Each number is 128 + 24 x the weight over its row's rms, rounded and kept within 0 to 255. Layers, rows and columns count from 0. The size above them is the row's rms in percent of the matrix's.

# layer 9 MLP up, 1728x512, rms 0.0639, rows 713-730, columns 256-383
size [100 107  99  95  95 106  99 101 102 104  99 101 103 104  98 103 100 105]
[[128  90 101 150 141 114  75 118 122 112 104  67 143 160 150 126  87 136 193 151 121 135  85  45 114 139 130 113 107 144 132 118  91 116 122 118 107 124 112 141 163 147 154 144 103 143 139 120 136 111 180 162 157 137 126 107 138 143 131  96 161 150  93 136 133 141  92 117 156 153 132  79  76  84 126  94 128 145 101  96  81 129 113 114 126 109 132 134 138 151 116  97 140 130 127 141 134 141 148 152  80 126 117 137 134  96 118 149 162 146 123  99  84  84 120 105 154 147 139 129 148 154  82 167 125 137 114 129]
 [110 138 105 147 145 132 117 132  86  98  99  98 113 159 123 109 130 111 153  80  89 143 140 178 129 149 114 122 169 163 168 103 172 113 141 122  86 126 162 105 158  93  78 110 128 162 150 120 122 111 160  94 135 133  99 143 137 115  83  97 109 148 170 113 121 160 113 131 113 187 167  71 104  91 113  93 119 178 148 125 126 149 132 119 115 116 114 117 112  86 112 126 125 118 126  99 118 100 119  80 128 115 131 103 107 114 117 115 105 146 151 139 122 119  92 138 160  82 159 139 141 106 134 155 145 117 169 157]
 [148 145 102 118 137 152 142 141 173 138  77 192  94 151 144 124 125 114 109 137 149 111  97 132 102 105  78 126 153 153 166 135 101  98 141 166  99 131  97 142 114 130 134  94 152 118 158 120 162  99 113 105 127 151 151 133 168 156 123 149 131 152 152 117 149  97 114 135 135 123 120 145 122  88 130 135 129 169 148 162 114 104 142 170 143 127 147 121  72  95  94 156 154 113  98 134 161 138 141 141 108 151 118 119 173 139 137 175 144 103 122 144 188 144 130 107 115 163 133 102 106 173 143 145 134 143  73 128]
 [132 131 107 101 139 124 145 179 138  99 113  92 101 139 136 138 145 135 134 103 137 168 131 117  86 154 113 115 148 156 113 124 143 131 166 135 112 103  91 114 120 134 128 149 131 144 116 146 151 141 107  49 142 148 156 116 157 125 130 103 104 113 127 136 156 117 119 118 130 113 118  99 112 132 157  70 109 164 132 147 107 160 147 120 115 101 183 128  78 130  98  72 136 132 163 139  92 132 136 102  86 140 105 142 156 176 108 135 111 145 136 159  94 180 130 106  93 147 111 128 116 104 156 133 112 119  84 138]
 [115 133 118  86 111 139 138  94 114 128 118 102 114 131 145 117 178 104 129  86 167 158 113 125 130  81 164 158 131 180 150 139 141 119  96 142  93 145 122 124 123 147 125  95 165  85 119 160 159  71 169 136 144 134 144 106 116 151 106 118 120  92 147 161 138 120 158 142 122 122 123 102 104  94 136 150 154 102 135 172 137 135 182 123 119 163 137 110 147 137 149 147 141  90 117 133 137 125  92 131 138 116 128 128 145 153  64 128 116  87 100 171 135 145 110 116 115 161 150 139 135 120 110 155 169 157 113 130]
 [135 114  83 121 142 125 148 136  78 114 142  99 101 165  87 166 162 115 131 167 179 117 160 142 103 111 101 111 165  82  97 117 116  87  91 146  94 156 129  96 109 126 144 139  98  72  86 112 134 120 161 115 105 111 137 120 124 145  89 151 101 140 156 150 162  91 106 139 111 139 111  88 141 109 148 122 134 132 158 100 101 182 160  90 166 129 131  93 128 158 119 103 172 115 124 149  91 134 120 155 154 148 107 140  68 143  90 151 131 113 110 114 115  94  98 105 140 104 105 139 121 131 111 129 116 105 162 131]
 [128 105 121 163 115 133  95 103 120 156 137 146 113 124 117 124 124 113 110 150 174 148 106 133 152 127 131 139 166 106 125 150 150 126 122 131 101 124  99 153 150 105 124 170 117  92 138 174 137  86 132 173 138 152 114  70 108 153 111 133 140 138  79 104 129 123 132 165 127 151 122 151 150 154 101 137  89 130 146  83  86 150 144  74 144 131 139  99 145 108 103 134  98 115 147 112 118 100 144 149 134 126 120 171 154 137  89 134 133 135 112 136 141 138 154  75 125 114  96  99 126 180 138 115 158 128 142 130]
 [163 125 172 108  88 130 103 133 132 134 111 110  93 125 130 113 126 121 119 111 105 122 150  66 116 149 122 100 148 147 134 162 106 109 112 110 154 116  99 152 126 119 158 132 123 105 102 134 141 128 161 144 119 113 112 155 123 129 175 165 117 144  54 117 144  84 134 141 143 124  97  83 116 122 140 125 167 134 115 183 130 121 151 173 149 133 178 120 164 119 120 113 155 110 143 115 103 127 126 106 141 140 155 133 112 127 141 149 119  82 167  76 103 147 128 133 142 133 122 139 115 107 159 120 102 123 121 155]
 [144  99  95  88 158 146 152 159 149 124 148 106  98 153 177 122 128 159 108 118 120  85 141 147 134 115 136 155 126 121 130 107 108 157 126 145 172 144 130 125 150  85 152 100 144 117 101 127  98 135 100 152 143 134 155 142 127  87  92  87 130 159 149 102 159 128 134 156 103 105 140 156  83 126 149 126 112 165 101 137  88 111 166 177  94 168  71 149 144 165 137 143 122 133 113 170 150 113  88 129 120 139 120 110 152  92 154 131 114 151 147 138 155  81  97 157  71 127 114 186 188 139  88 100 141 154 142 140]
 [146 111 157 158 103 110 121 164 153 143 153 126 176 101 147 112  95 115 115 126 108 151 152 135 107 155 156 142 131 153 112  85 145 125 129 162 124 106 138 160 119 113 119 164 124 108 126  97 111 164 137 110 131 118 144 114 137 116 111 111 176 159 142 121 152 142 140  97 118 164 137 133 154 137 108 152 109 151 132 113 150  95 144 170 125 137 149 116 127 124 127 150 129 111 117 121 103 136 139  80 168 146 116 117 136 162 139 105 140 131 112 135 149 113 112 140  78 155 150 129 149 114 144  97 170  95 104 129]
 [132 135 107 126 136 108  91 118 113 168 147 154 115 152 138 155 143 143 117 120 110 120 150 135  74 130 169 118 149 153 144  82 104 131 119 105 159 135 126 131 153 122 143 114 154 140 147 122 116 108 146  98 134 116 184 112 122 149 150 126 152 119 122 130 130  97 110 135 131 158 117 166 193 109 117 189 149 107 101 124  85 143 129 162 124 143  73 112 104 147 142 117 134 128 146 154 115 108 111 121  85 145 173 114  90  93 137 100 104 140 200 129 115 142  86 165  95 138 112 148 147 132 111  95 156 133 153 128]
 [143 122 105  88 139  65 137  91  99 121 109 143 128 126 161 134  93 139 149 119 136  93 107 108  93 112 120 126 130 114 131 132  92  99 166 111  96 180 174 178 121 151  95 150 138 148 102 138 138 147 112  71 156 122 106 144 157 129 142 130 117 140 140 120 138 140 140  71 168 109 106 139 151 140 151 108 121 110 165 161 146 156  95 130 127 148 169 147 138  95 139 107 138 109 172 131 167  99  98 112 122 113  94 126 137 127 144 123  70 124 106  82 149  82 172 139 118 149 133 151 133 100  89 156 131 126 151 136]
 [117 138 104 124 107 117 133 176 156 107 131  97 146 145 146 137 103  87 155 100  80  91 103  99 124 111 115  97 115  96 158 144 122  96 144 154 153 112 113 148 128 121 139 170 107 111 144 123 133 146 150 172 117 115 141 127 145 180 158 124 112 136 128 165 159  98 134 115 100 139 147 145 126 119 165  73 127 170 134 123 149 127 145  65 150 162 120 113 120 120 141 147 141 102 168 167 128 137 108 140  71 121  96 156 115 118 101 146  97  99 130 108 162 104 132 122 128 177 150 146 117 164 115 111 163 126 108  87]
 [141 155  86 132 131  91  87 111  72 132 154 109  75 172 112 148 122 134 111 128 129 125 131  75 177 104 134 135 146 107 100 148 132 119 132 122 123  98 137 118 144  95 138 122 116  83 125 146 108 105 137 120 128 153 100 104 127 120 139 123 141 114  87 128 190 156 107 153 101 143 104 146  96 113 103 103  80  92 119 106 108 124 135 128 152 125 113 104 154 127 182  91 143 163 136 144  76 128 126 110 141 100 169 112  92 114 178 152  92 136 148 102 107 130  88 149 103 117 137 145 134 134 138  96  93 171 174 127]
 [130 115 154 118  99  78  71 156 139 116 148 100 164 113 143  95 115 110 137 125  73 140 123  91 136 165 174  99 135 128 135 147 150 171  98 112 103 123 133 130 124 143  95 131  97 146 108  94 148 159 132 128 152 128 125 138 119 129  97 100 102 103 115 149 134 146 137 116 165 134 105 134  94 131 138 126 121 109 130 112 162 101 132 161 127 154 135  86 187  87 130 125 163 134 132 132 124 144 163 133 113 155 134 156 176 166 153  70 125 114 113 124 113 106 118 163 127 154 138 127 130 141 173 131  79 122 113 146]
 [134 120 149 162  90 122 124 128  91 108 116 111 114 141 108 143 143 100 126 148  93 106 130 164 165 108  81 145  87  98 120 113 116 167  70 178  93 135 143 144  99  71 186 185  91 145 148 131 125  96 111 137  87 138 111  91 146 145 157 121 146 131  96 159  94 138 134 156  90 146  98 151 140 137 121  94 116 124 128 199 112 116 103 155 151 170 123 128 124 122 133 128 175 130 124 176 113 116 133 129 151 140 148 151 134 133 163 132 157 105 131 115 161 134 119 133 129 145  73 154 145 135 113 171 142 122 120 133]
 [132  97 136 173  85 156  83 100 144 141 185 135 141 123 147 173 125 128 171 118 114 144 136  80 114 136 103 143 137 138  66 100 171 106 104 123 113 120 138 113  90 160 127 125 157  73 134 113 110 178 109 129 121 137  95 107 116 106 121 156 130  97 109 106 124 140  93 143 150 136 152 130  89 142 121 142 102 126 110 144 117 103  89 102 162 115 140 143 106 124 138 148 104 129 133 179 149 133 158 133 131  84 124 146 138 120 140 115 140 102 103  74 116 159  94 106 133  69 124 117 115 132 175 159 136 148 152 136]
 [112 171 129 156 127 103 129  83 123 145 121 131 108 119  95 171  97 199 151 126 124 141 135 153  95 120 158 126 128 123 113 140  93 133 139  73  81 142 118 119 158 130 172 128 119  98 122 124 134 141 111 112 106  98 104 124 121 165 146 117  73 109 109  93  85 142 139 126 102 129 118 144 110 120 162 120 104 100 119 147 124 147 106 140  99 115 142 128 143 120 108 114 134  92 138 114 143 111  86  74 170 113  72 118 139 112 158 136 104 115 103  96 128 126 140 124 155 136 130 117 133 153 164  91 105  97 120  99]]
# layer 9 MLP down (transposed), 1728x512, rms 0.0615, rows 713-730, columns 256-383
size [102 108  99  95  96 106 100 102 102 104 100 102 105 105 100 105 101 105]
[[117 116 147 144 131 146 140  96 120 134 124 155  85 111 173 132 190 193 109 126  88  87 141 123 159 112 106 161 152 139 150 124  86 150  98 151 143 129 144  59 158 142 137 121 144 141 144 136 111 104 119 123 126 133 145 143 130 141 146 106 121 145  83 148 130 158 108 130 136 158 108 113 127 138 156 114 115 105  84 161 150 130 169 127  98 143 104 109 132 145 110  82 120 144 130 130 130 126 160 111 148 112 144  92 131 130 127 109 124 114 134  99  85 144 125 147  84 115 150 129 135 104 144 100 129 159 142 147]
 [125 140 146 135 136  97 132 109 117  90 120 107 134 133 126 103 148 128 140 164  93 169 100 149 140 111 138  99 176 116 165 133 112 128 145 119  84 151 136 127 141 127  62  96 142 127 102 113  97 146 162 154  82 178 107 133 153 135 106 112 109 141 133 122 133 142 121 111 135 108 142 142 158 123 119  85 156 135 111 158 150 123 124  73 165  81 174 126 146 118 149 106 105 100  59  92  74 118 142  92 151 156 130 154 120 137 110 144  82 122 119 110 178 158  81 113  97 138 139 135 145  85 126 146 149 149 161 110]
 [144 120  98 123 150  92 130 129 116 128 145 107 171 112  62 101 116 153 110 124 132 129 169 137 127 144  84 128 133 132 113 133 139 121 101 112 138  96 158  92 116 133 111 139 110 177  99 118 120 165 145 141 106 119 130 134 100 153 185 137 110 131 121 108 147 142 103 142 133 127 150 111 124 121 140 166 150 126 134 101 153 143 146 134 117 126 107 148 164 152 104  72 101 126 128 141 102 114 134  94 123 105  99  82 103  65 122 109 144 140 100 105 119 121 155 115 140 158 125 115  98 126 147 130  99 161 170 129]
 [165 173 109 139 132 156 173 123 129 167 173 141 126 116 141 101 158 115 129 138 118 132 117 152 107 124 124 135  95 111 113 141  68 123 114 110 100 148 111 112 127  84 127  92 105 185 154 145  98 122 112 199 132 147 136 168 109 163  82 172  91 113 110 113 123 155 142 157 123 131 113 138 120 114 103 115 145 130 102  92  95  85 139 123 117 110 105 133 160 103 146 148  93 147  98 151 133 113 105 184 133 112 118 122 168 133 123  99 101 101 108 113 100  83 133 100 134 171  66 145 127 121 149 127 141 137 147 109]
 [119 147 124  65 129 152 166  86  98 138 134 132 106 112  93 112 151 148 113 102  98 157 143 156 113 142 140 151 142 142 150 111 156 128 173 103 132 116 145 169 130 104 152 108 151 121 157 126 126 143 125 158 149 165 147 180  95 137 114  82 134  64 125 150 140  91  98 143 124 140 111  96  94 184  97 136 108 140 124  97  92 151  65 121 137 171 159 106 126 176 106 106 132 136 114 131 118 103 131 118 130 107 147 108 158 124 146 132 153 163 132 135 134 100  93 146 123 166 133 147 158 133 122 130 130 117 153 150]
 [148 106 135 153 142 143  92 132  84 115 154  99 100  79 124 171 172 152 125 132 129 151 112 152 135 179 124 147 161 169 110 165 152  86 159 125 109 163 151 109 169 131 120 172 141 119 138  96 107 123  83 145  94 115 117 156 105 172 137 168 108 171 112 111 127 131 126 114 115 161 105  93 171 111 163 117 124 137 117  91 118 101 136 124 145 166  91 153 148 110 149 129 134 142  85 105 135 125 150 134 130 103 124  91 120 163 162 141  91 114  97 115 142  99 151 118  56 121  82 115 147 124 147 156 116 121 117  94]
 [123  93 139 180 101 116 165  97  97 114 121 132 131  81  98 137 115 173 102 116 119 167 160 124 146 196 119  96 133 133 113 155 114 164 143 110 129 146 115 138 122 124 110 133 131 113 134 139 149 113 128 116 111 104 101 121 126 144 112 140  91 157 135 128 123 108 135 120 102 166 139 151  65 131 115 146 122 152 160 121 115 118 131 132 118 138 136  92 155 119  89 112 104 109 164 163 128 100  57 112 109 114 138  83 151 104 132 118 114 104 127  94 147 114 155 122 102 194  89 129 106 118 134 112 150 143 152  96]
 [125 135 148  76  85 128 140  89 144 125 167  79 112 128 163 133 151 120 152 159 150  82 128 168 147 107 140  97 161  95 112 128 135  88 123 121 146 148 198 174 125 126 115 110 107 112 132 139 127 176 133 138 107 149  85 120 139 144 116 137 163 165 115 119 138  88 127 108  99 106 110 116 143 125 130 144 110 159 117 110 141 104 140 135 151 111 107 146 123 116  95 121 160 131 117 138 156 135 151 105 100  95  94 161 139 142 137 110 126 135 128 155 144 127 161  89 144  98  86 130 177 131 105 140 135 130 108 105]
 [ 96 117 118  93 141 113 147 144 136  99 120 125 106 133 152 115 114 145 150 122  79 182 128 134 146 159 113 113 123 105 116 133 160 131  94 130  96 134 140 124 144 150 141 137 148 101 119 104 151 131 115 165 146 161 128 160 142 160 136  62 133 119  73 133 132 128 149  93 130 140 121 122 187 175 129 106 143 158 126  77 132 166 168 117 133 151 117 138 167 132 105 122 140 103 118 100 102 125 183 125 123 119 114 118 113 138 132 113 170 158 104 116 119 168 143  85 153 150 119 129  80 146 133 123 146 110 104 109]
 [ 96 134 126 136 153  84 103 109 154 101 155 176 170 135 148  91 131 157 139 135 113 144 120 171 149 120 152 128 145 106 138 126  69 119 155 173 128 104 133 117 118 128  39 126 104 108 163 140  80 146 172 121 129 104 148 144 127 135 148 174 112 122 114 148 170 135 131 125 124 123 115 134 117 135 148 165 191 112 116 150 148  65  74 145  96 145 147 133 112 167  79 133 148 126 138 107 143 131 121 128 144 163 108 112 131 129 112  96 108  98 121 107 141 158 140 135  96 117 139 141 109 110  73  96 116 150 108 135]
 [ 88  97 141 132 162 132 135 124 113 133 146 144 126 174 107 130 115 101 103 188 188 108 143 111 122 126  89 149 124 130 135 132 103 146 140 115 122  91  78 110  91 108 133  96 134 139 116 152  70 155 141  75 152 147 101 136 148 131 139 131 117 115  92 182 104  99  93 104 106 125 148  85 145 167 110 105 134 146 108 152 120 148 143 175 124 118 143 139 100  74 154 136  99 131  99 110 150 142 133 134 183 168 138 140 167 147 112 149 136 141  79 127  93  85 143 149  92 115 165 148 115 139 136 115 137  98  95 172]
 [132 124  88 103 115 114 150 141 127 129 129 145 106 118 118 132 128 150 142 153  96 153 141 119  89 160 136 107 121  83 129 111 100 125 139 116 158 156 119 110  65 128 133 177 150 136 123 181  97  71 155 129 107 126 139 166  90  82 143 120 118 121 140 168 130 133  86 104 124 132 122 119 117 132 141 134 154 145 149  97 112 139 146 102 104 156 127 121  86 158 128 120 145 125 134 116 116  91 160 108 153 184 105 151 174 143 120 140 156 115 109 147 133  79  69 163 108 148 157 149 142 142 127 122 116  79 139  95]
 [150 122  76  77 118 129  87 112 116 145 148 110 135 159 100 101 155 160 146 110 174 125 116 105 199 142 117 154 140 136 149 143 124 139 149 129 138 161 138 165 108 150 145  82 121 138 122 112 107 130 170 161 133 159 108 103 101 162 124 131 119 122 112  95 152 117 126 125 150 141 106  87 147 101 125 160  94 139 164 122  87  72 130 100 130 104 142 122 167 109 135 143 142  89 119 109 113 153 155 109 143 145  89 120 164 130 150 176 113 108  92 126 155 157 135  78 117 126 104 125 129 153 165 106 167 135 164 105]
 [134 143  94 151 151 137 126  90 124 141 156 146 106 121 122 134 122  98  95 154 164  86 163 137 113 132 137 114 109 160 137 147 104  92 135 114 113 124 169 120 130 128 114 116 124 120 142 117 154 130  99 147 105 128 176 117 172 133 130  91 109  64 142 106 141 150  95  98 118 141  97 137 161 124 133 174 112 154 114 110 131 137 121 124 140 137 153 165 125 158 129 145 122  98 138 160 150 130  84 141 179 136 100 142 123 171 153 103 150 127 119 142 126 121 142  98 160 143 148 116 159 121 110 157  90 165  85 153]
 [112 155 114 138 102 123 124 155 148 123 130 172 121  90 124 156 132 144  77 125 167 125 115 140 119 112 124 111 139 143 138 166 105 153 147 130 133 132 188 137  74 132 105 138 131 157 138  98 104 141 114 166 110 134 142 114 130 131 145 109 152 115 108  83 142 134 178 120  86 103 126 130 120 123  62 155 150 117 139 125  61  73 104 137 154 135 125 137  70 113 111 156 143  68 114  87 145 107  92  89 153 111 102  88 125 107  86 110 127 122 106 116 100 127 156 120 115 137 134 114 119 132 143 126 123 195  91 134]
 [170 127 106 129 146 156  89 157 149 138 124  78 175 142 134  90 135 145 123 141 152 107 126 162 130 118 109 104 127 135 125 151 151 152 109 134 152 133  97 130 117 130 139 152  64 100 140 113  80 122 131 136 109 104 135 144  95 145 149 107 167 142 114 114 144 152 164 107 113  97  59 125 186 149 131 125 113 112 125 115 107 109 120 122 155 125 150 163 136 128 111  91 111 169 154 104 133 158 102 164 114 113 127 127 125 138 159 146  96 121 108 152 121 181 117 156 124 137 132 132 110 109 127 160 126 143 131  87]
 [113 134 139 119 172  99 169  99 121 123 109 125 133 101  96 121  81  76 129 111 103 118 163 119 144 127 136 142 103 128 172 148 124  72 138 133 157  85 126 103 109 118 164 138 171 121 127 115 148 141 124 148 118 119 138 134 117 140 114 169 117 131 112 145  74 121 110 118 128 139 133 129 163 191 109 126 124 159 148 139  97 126 100 156 120 131  78 137 109 110 138 151 109  93 154 120 121 132 148 112 133 107 158 135 144 160 113 122 113 133 108 141 125 135 117 111 146 132 102 112 149 146  64 101 139  99  89 135]
 [ 96 105  94 153 143 113 113 137 156 142 123 165 128 154 118 110 174 168 128 129 152 117  97 118 113 125 122 127 126 135 169 155 135 116 144 108 108 148 141  65 143  84 135 122 147 141 120 149 122 137 109 122 166 110  58 143 115 169 118 161  94  94 156 114 125 144 131 120 115 107 135 135 143 144  98 185 155 152 102 150 103 117 109 100 110 156 124 169 139  90 142 150 127 152 112 141 110 156 135 119 133 161 138  99 102 115 135 160 127 123 151 139  96 122 143 137 119 148 122 117 132 100 111  92  88 130 105 129]]
# layer 9 MLP gate, 1728x512, rms 0.0616, rows 714-731, columns 256-383
size [103 102  98  97 101 101 100 103  99  99 100 103 106 102 104  98 103 101]
[[148 101 158 116 156 168 152 127  93 174 100 149 122 119 153 124 102 152 141 123  99 104 128  85 122 106 126 112 129 132 103 131 140 145 121 185  97 143 115 125 102  67 145 168  91 155 113 126 130 110 133 106 119  98 146 120  84 146 134 112 113 102 150 104  73 173 149 144 132 111 161 129 142 135 151 108 157 154  93 152 170 160 154 118 126 147 140 149 123  73  56 142 186 113 128 145 150 106  60 138 133 113 116  89 129 124  95 145 133 114 146 102  94 162 139 125 144 127 157 150  90 123 139 127  77  95  90 131]
 [106 119  91 107 141  92 145 146 131  74 119 113 134  93 138 107 175 100 137 152 171  95  97 116 129  83 110  85  98 161 128 129 146 119 120 106 136 154 124 122 117 155 117 156  91 118 127 169  84 145 152 118 119  93 148 131 104 100  77 136  95 138 115 151 116 102 123 120 100 118 130 146 139  93 125 111 132 143 152 116 155 124 176 163 117 120 106 147 101 133 147 111 126 109 116  93 103 116 155 148  98 135 179  70 193 136 143 124 141 128 133 119 103 141 118  93 134 124 173 153 145 150 123 136 137 149 128 137]
 [147 130 149 146 127  91 110  98 151 137 157 130 148 104 109 156 151 122 111  99 121 150 167 116  92 103  82 107  91 158 158 155  97 105 104 106 154  87 143 133 125 154 137 162 162 129 135 103 118 107 127 172  64 109 166 145 125 138 111 126 103 113 168 131 126 162 109 120 123 113 152 145  88 116 167 109 115 119 109 117 139 147 112 116 127 114 142 115 133 118 134 155  72 162 125 124 131 110 158 133 139 152 158 130 139  95 152 135 122 140 169 139 137 108 125 142 123  99 166 112 119 112 175 153 144 110 125  90]
 [122  95 120 130  85 146 121 156 130 115 141 119 106 124 104  63 116 136 151  94 112 133 134 153 114 142 151  98 140 115 160  88 159 121 155  91 176 107 155  86  90 124 127 136 148  94 116  75 139 126 159 128 127 118 143 142 130 135 122 118 121 132 139 194 102 111 134  93 121 108 125 100  81 150 113 109 120 140 151  95 143 155 133 119 129 143 133 153 125  76 113 132 154 122 113  95 140 110 131  65 156 157 138 119 103 113 125  94  84 132 123 178 143 169 112  87 117 141 136 125 162 166 131 152 133 122 160 130]
 [108 177 128 120 138 157 123 183 126 100 156 142  54  90 137 106 115  91  83 118 117 111 105 146 131 140 129 122 136 135 151 130 152 119 100 162 137 109  83 129 169 108 138 163 103 139 117 128 115 128 111 111  91 179  92 190 111 133 128 113 113 133 153 146  92 133 107 114 127 106 114  90  98 104 134  93 112 145 142 110 149 131 114 144 123 139 111 175 137 106 113 123 104 107 122  97 150 110 146 138 151 134 122 108 145 142 165 111 137 102 153 124 165 129  94 139 123 136  92  76 110 111 135 135 131 135 147 123]
 [115 155 122 176  82 119 134 143 133 119 129 143  98 135 112 117 133 145 154 151 115 121 143 147 132 146 131 124  92 114 133 141 154 131  79  83 155 131 146  91 133 101 120 112 130 121 141 126 149 119 115 142 118 112 117 144 104  69 157 137 111 146 147 103  99 122 136 149 128 133 146 139 148 128 116 162 153 157 153 157 122 136 146 125 159 113 116 108 137 125 150 130 105 104 106  97 138 162  78 131 147 163 141 178 145 155 175 120  95 145 138 166 143 155 119 136  89  81 144  91 125 128 175 134 107 115 125 121]
 [152 144 147 160 110 111 129 150 149 148 156  65 124 129 134 158 104 104 129 156 136 113  95 114 129 108 156 110 113 165 139 143 151 103  82 125  67 102 133 157 136  89 170  98 147 116 123 149 123 143 120 100 137  89 117 126 125 139  96 139 123 169 124 141 107 108 102 121 112 110 133  83 143 143 118  96 151 140 144 146 115 117  96  94  81 112 156 158 141 100 116 129 141 102  98 112 122 114 121 150 106  82 108 112 141 125 144 117 163 122 147 142 116 120 145 128 124 117 138 115 142 127 119 109 115 112 174 157]
 [167 124 108 119  94 143 161 164 139 157  81 131 125  82 125 130 182 153 100 117 168  93 163 106 118  83 105 138 109 109 156 162  99 131 124 166 132 122 117 135 123 145 112 111 106 162 121 132 138 165 164 151 117 102 132 147 150 137  77 116  96 175 128 130 143 117 151 144 120 121 152 105 182 121 148 160 134 142 140 108 119 129 145 124 150 160 144  91 148 133 129 162 121 104 114  96 147 112  67 129 147 141 131 106 141 123 142 125 125 158 112 109 145 137 102 101 117 120 172 153 121 151 123 152 147 169 151 152]
 [117 130 127 122 135 218 138 139 103 130 127 140 120 117 136 164 164 118  79 109 115 139 117  92  79 120 175 133 110 124 119 150 148 132 129 132 104 192 107 147 155 184 160 148 105 137 138 160 156 148 121 122 126 115 126 162 140 137 112 115 142  83 140 147 120 146 175 122  84 125 136 157 168 137  85  96  93 140 141 156 110 129 140 121 122 113  90 120 167 137 136 146 108 154 128 185 134 124 136 155 130 105 142 113 114 128 138 163 127 155 135 162  88  88 159  97 131 146 147 138 134 126 124 155 159 116 142 106]
 [141 140 135 119 109 142 163 109 170 124 114 122 112 147 135 164 178 114 123 135 126 151 127 164 131 167 119 137 103 134 132 134 146 113 120  97 148 185  99 152 146 151 135 165 168  99 131 129 124 132 148 185 116 118 167 128 132 139 129  98 102 159 147 122 137 136 134 103 179 145 130 147  92 136 102 128 133 105 159 112  99 134 115 105 102 116 139 143 163  86  97 146 160 111 123 136  58 134 136 195 126  99 161 157 113 173  98 148 131 125 129 104 141 113 151 111 129 134 175 140 122 125 118 182 103 153 120 176]
 [121  63 156 130 110 174 132 153 113  98 142 118  96 158 181 153 123  67  84 119 120  78 145 127 111 120 114 140 139 150 128 153 143 126 135 149 109 105 130 119 142 101 138 133 116 144 119  76 162 108 136 156  84 134 134 100 110 124 119 205  69 146 106 144 133  93 117 116 115 178 162 128 133 126 104 116 128 153 144 158 181 114  94 117  83 117 152 134 151  72 131 155 197 121 101 127 121 116 105 144 133 111 174 141 159 128 139 170 151 115 139 119 127 115 176  81 144 114  95 144 122 111 128 161 140 154  78 154]
 [129 109 136 122 103 119 137 141 159 154  98 108  93  97 123 138 159  96  71 135 140  92 143 109 132 127 127 126 122 114 125 156  90 134 145 147 135 170 134 120 151  82 166 153 112 105 143 126 119 141 127 135 104 111 158  93 115 148 151 140 125 108 118 121 143 131 163 121 112 120 116 119 130 129 119 129 141 135 139 116 118 134 138 168 164 118 108 152 128 137 173 134 123  99 157 160 141 149 128 115 142 141 135 134 149 128 169 133 140 108 141 126 138 130 141 127 159 153 141 134 170 152 112 175 123 120 120 111]
 [167 105 123 160 130 136  74 131 115 107 127 120 113 113 137 112 168 108 119 110 128 145 128 126 135 120 120 161 153 151 152 127 148 111 169 114 153 159 175 148 174 143 157 112 139  98 167 144 121 144 151 148 123 153 170 153 102 150 111  98 165 114 117 122 182 121 152 153 105 148 118 143 111 157 138 127 141 126 137 143 100 144 143 110 120 111 126 125 128 115 161 143 132 130 148 141 111 151 117 111 127 145 152 153 155 138  88 136 127 121 115 119 136 156 162 113 118 119 148 144 123 137 116 164 148 118 151  93]
 [137 149 117 133 126 152 138  79 131 143 118 106 133 135 141 129 146 160 119 117 139 135 148 126 149  93  81 126  97 168 135 111 128 111 127 131 106 110 111 150 162 151 115 159  99 114 129  88 125 103 130 136  43 151 134 200 149  65 173 133 103 115 145  98 133 120 140 129 138 143 153 120 125 112  92 141 114 143 151 100 142 155 138 128  99 159 122 127 130 151 159 124 157 158  57 110 173  89  88 161 159 152 162 148 158 157 138 145 176 109 136 128 159  80 110 149  92 107 114 122 111 122 151 131 151 119 122 140]
 [110 140 134 136  87 190 142 106 145 129 103  98  85 122  96 121 119 109 108 159  87 122 151 110 109 137 141 184 111 122  99 126 158 114 100  92 146 150 140 159  88 128 162 125 130  91  80 127 137 161 113 162 130 112  97 162 140 131 131 167 136 126 110  96 101 156 118 125 139 112 126 115 138 174 150  81 139 120 105 106 100 103 140 132 169 174 100 127 100 134 131 155 169 108 150 117 139 110 136 144 124 112 183 147  87 132 122 170 147 104  97 123 115 169 100 109 141 124 130 131 134 124 150 167 135 121 136 112]
 [110 122  67 122 151 105 200 145 126 146  95 123 100 122 137 123 157 129 155 141 129 178 125 107  88  67  86 128 112 159  92 118 135 123 115 122 119 129 167 135 167 151 103 133 143 110 142 151 103 122 154 166 128 112 161 161  85 165 135 168 104 100 133 147 142 116 139 147 110 108 130 118  94  78 187 101 100  95 121 118 177 158 122 140 155 195  95 168 159 104 128 124 132 106 127 127 108 112 120 165 155  88 128 166 120 147  99 110  81 121 100 118 134 149 151 102 130 149 143 115  94  94 121 129 157 109 155 117]
 [125 177 126 130  86 155 136 137 116 116 120 126 116 112 135 133 128 157 102 111 126 118  63 124 111 129 137 148 146 160 150  91  76 153 106 130  87 153 125 153 129  89 168 111 113 140 106 138 136  77  97 135 137 115 171 140  94 102 142 115 120 171 157 148 125  76 128 148 148 116 127 130 113 126 115 126 151 105  89 180 167 123 134 101 144 159 176 140 177 101 153 119 112 118 147 140 138 139 109 118 152 113 191  90 136 103 144 103 182 139 104 153 109 157 132 115 143 163  96 132  97 134  99 128 117 169 158 108]
 [166 128  87  94 164 126 135 139 114 131 122 110 158 159 130  98 135 118 102 149 139 119 115 150 144 111 101 124 140 156 125 170 101 108 102 135 122 110 130 139 124 107 137 101 172 124 131 134 113  87 131 111 145 122 144 101 139 111 115 134 174 125 166 109 149 112 116 150 151 181 155 117 131 142 180 130 123 124 152 143 113 110 121 156  74 113 127 127 108  97 158 156 105 129 114 121 110 150  81  85 128  93 141 128 104 117 168 148 145 143  76  91 121 135 137 119 148 105  82 121  96 129 169  96 143 187 145 122]]